{
  "num_hidden_layers": 14,
  "num_attention_heads": 2,
  "num_key_value_heads": 2,
  "head_dim": 32,
  "hidden_act": "tanh_gelu",
  "bias": "all",
  "tie_word_embeddings": true,
  "init_std_down": 0.0027,
  "lr_head": 0.012,
  "warmup_steps": 200,
  "decay_shape": "cos",
  "max_seq_len": 512
}
Each number is 500 + 25 x the weight over its row's rms, rounded and kept within 0 to 999. Layers, rows and columns count from 0. Numbers have three digits each. The size before them is the row's rms in percent of the matrix's.

# down: layer 2 MLP down (transposed), 256x64, rms 0.0791, rows 245-255, columns 0-63
# up: layer 2 MLP up, 256x64, rms 0.189, rows 246-255, columns 0-63
down245 107:531508492521458551536465517541516457493489495471498483491490502552492439517521497520534493533503496496524511450505502498483506496525530494519460532510484506488463491448503542467485487507502511
up246 107:526536502521553502537492522495483503516527492491516541521475502459502464475534481424456492491473477482508506454542511485511484521494564487482497489476506498515510511508523490486499477522470498
down246 096:480470543506455501487489499464480519519478510519492481464542502527493539541475481525504477541499502520524503526462454518514490536485475532509519498524530437451505473477493523497511490488507509
up247 100:498525489496509504501444488439565506506467544507515507459493509510493513489518503496530508483532483537473509507471501527492478546503475498487518462477485548490554502473539515489482481473501491
down247 091:525491485483527510488501517489510547463480530474494533478451451509508460497467531507537504451476463488504481508536511525495482508532497469496557456505515519518499534524533495516499523479478514
up248 090:502476487482530512489474472515508499504503515471534504447488470454532481510572480532484512519482514455527507490506523504509468480486526488538505522529527520458522491504461489465500473474523534
down248 084:501502476520497499517516442501516507517500514470473516505483481520486495545468531480459544513503489530483486520558499490476469469464527467535529523497510503474502524544474494500454538500462518
up249 083:522499504513552525533526553500490506502497529519479495501501472507470466484495486446499503468481500525497492479552552452449507525457518461476516525481487482520482484523496492520517526476504512
down249 107:458510472513489519471475523508501517514504471442522479531498455451473507511499505563484550476505520515497521479466472544493510472492516534501543495504481505516490492474535492497522474501509539
up250 108:533480463525481475515485486490419497514505555479476509530509500489509513490504477492530497476475503499494534494479498483503529496508499475538514467518522532492500458520528466448495556531520521
down250 092:492526496496473482517501508455489524512491484452464509509520518516487523521494471505532505489512510500492458459480524510494488522512519529504509469511471470446528545498545520452496574475513488
up251 090:481478511466527555515552458468503508484506515518521483506455509478474493502504482471451510512511493533495499494511531523518521514488491486525452483459521487461541491505525461462497537491518534
down251 090:548491514489482506499489504513494465500462514494513464523548527503528502497396504553502516494481489500496524491521485475495493532494500505534551495491515490479503478480480523501471513494521452
up252 107:486487512512528460475446499516512447479515480501562544523532472470522532467513514500514474473488531501490508495518465536479465532497510546513537508487502492515448502480523517496494505513481489
down252 107:484512486544506486523445459508484468497465460511538496445515510490508497501471492493546482512482517496556496486552510545504520531469537516487502481494484517466490485497504528505512499513542470
up253 104:529491500494478541493464509461517452503480526528536495494523489501514529476561501544477496482522526482499476505515470472488491501529469440457505472535486528513504502523491471524476513504517539
down253 110:514470490486494514488474543502480457547501550543496503448518516541480490512556501497508550512448499479507466510513490465515500492524517460508493492515494512477480486530484504473474467519514526
up254 115:500492467446486526519484456462494507505474523528500524488532524508505463480487511510502520526476467515493541542502553524490506503469467497509500513505528486513539451508568477496492472480481494
down254 102:520476495489492498526504474497490482503495490529517500503516528490496446445472515525486496468489463479525594503467548511488492521524493510515546478481518486506487487496498480547494487518483543
up255 106:538497489486514455460510515463468514516514463469557523504537543462512505482480446506495512468482544521475493501541490473473524516536528487479499519505519488527470471481515515492522514493492493
down255 063:499502497474504492534545502486504507488493493536490417504491484442475533562434513499489515529545511507534495514499513473478502525473531493494501467502506521490490468487479492509532507514509491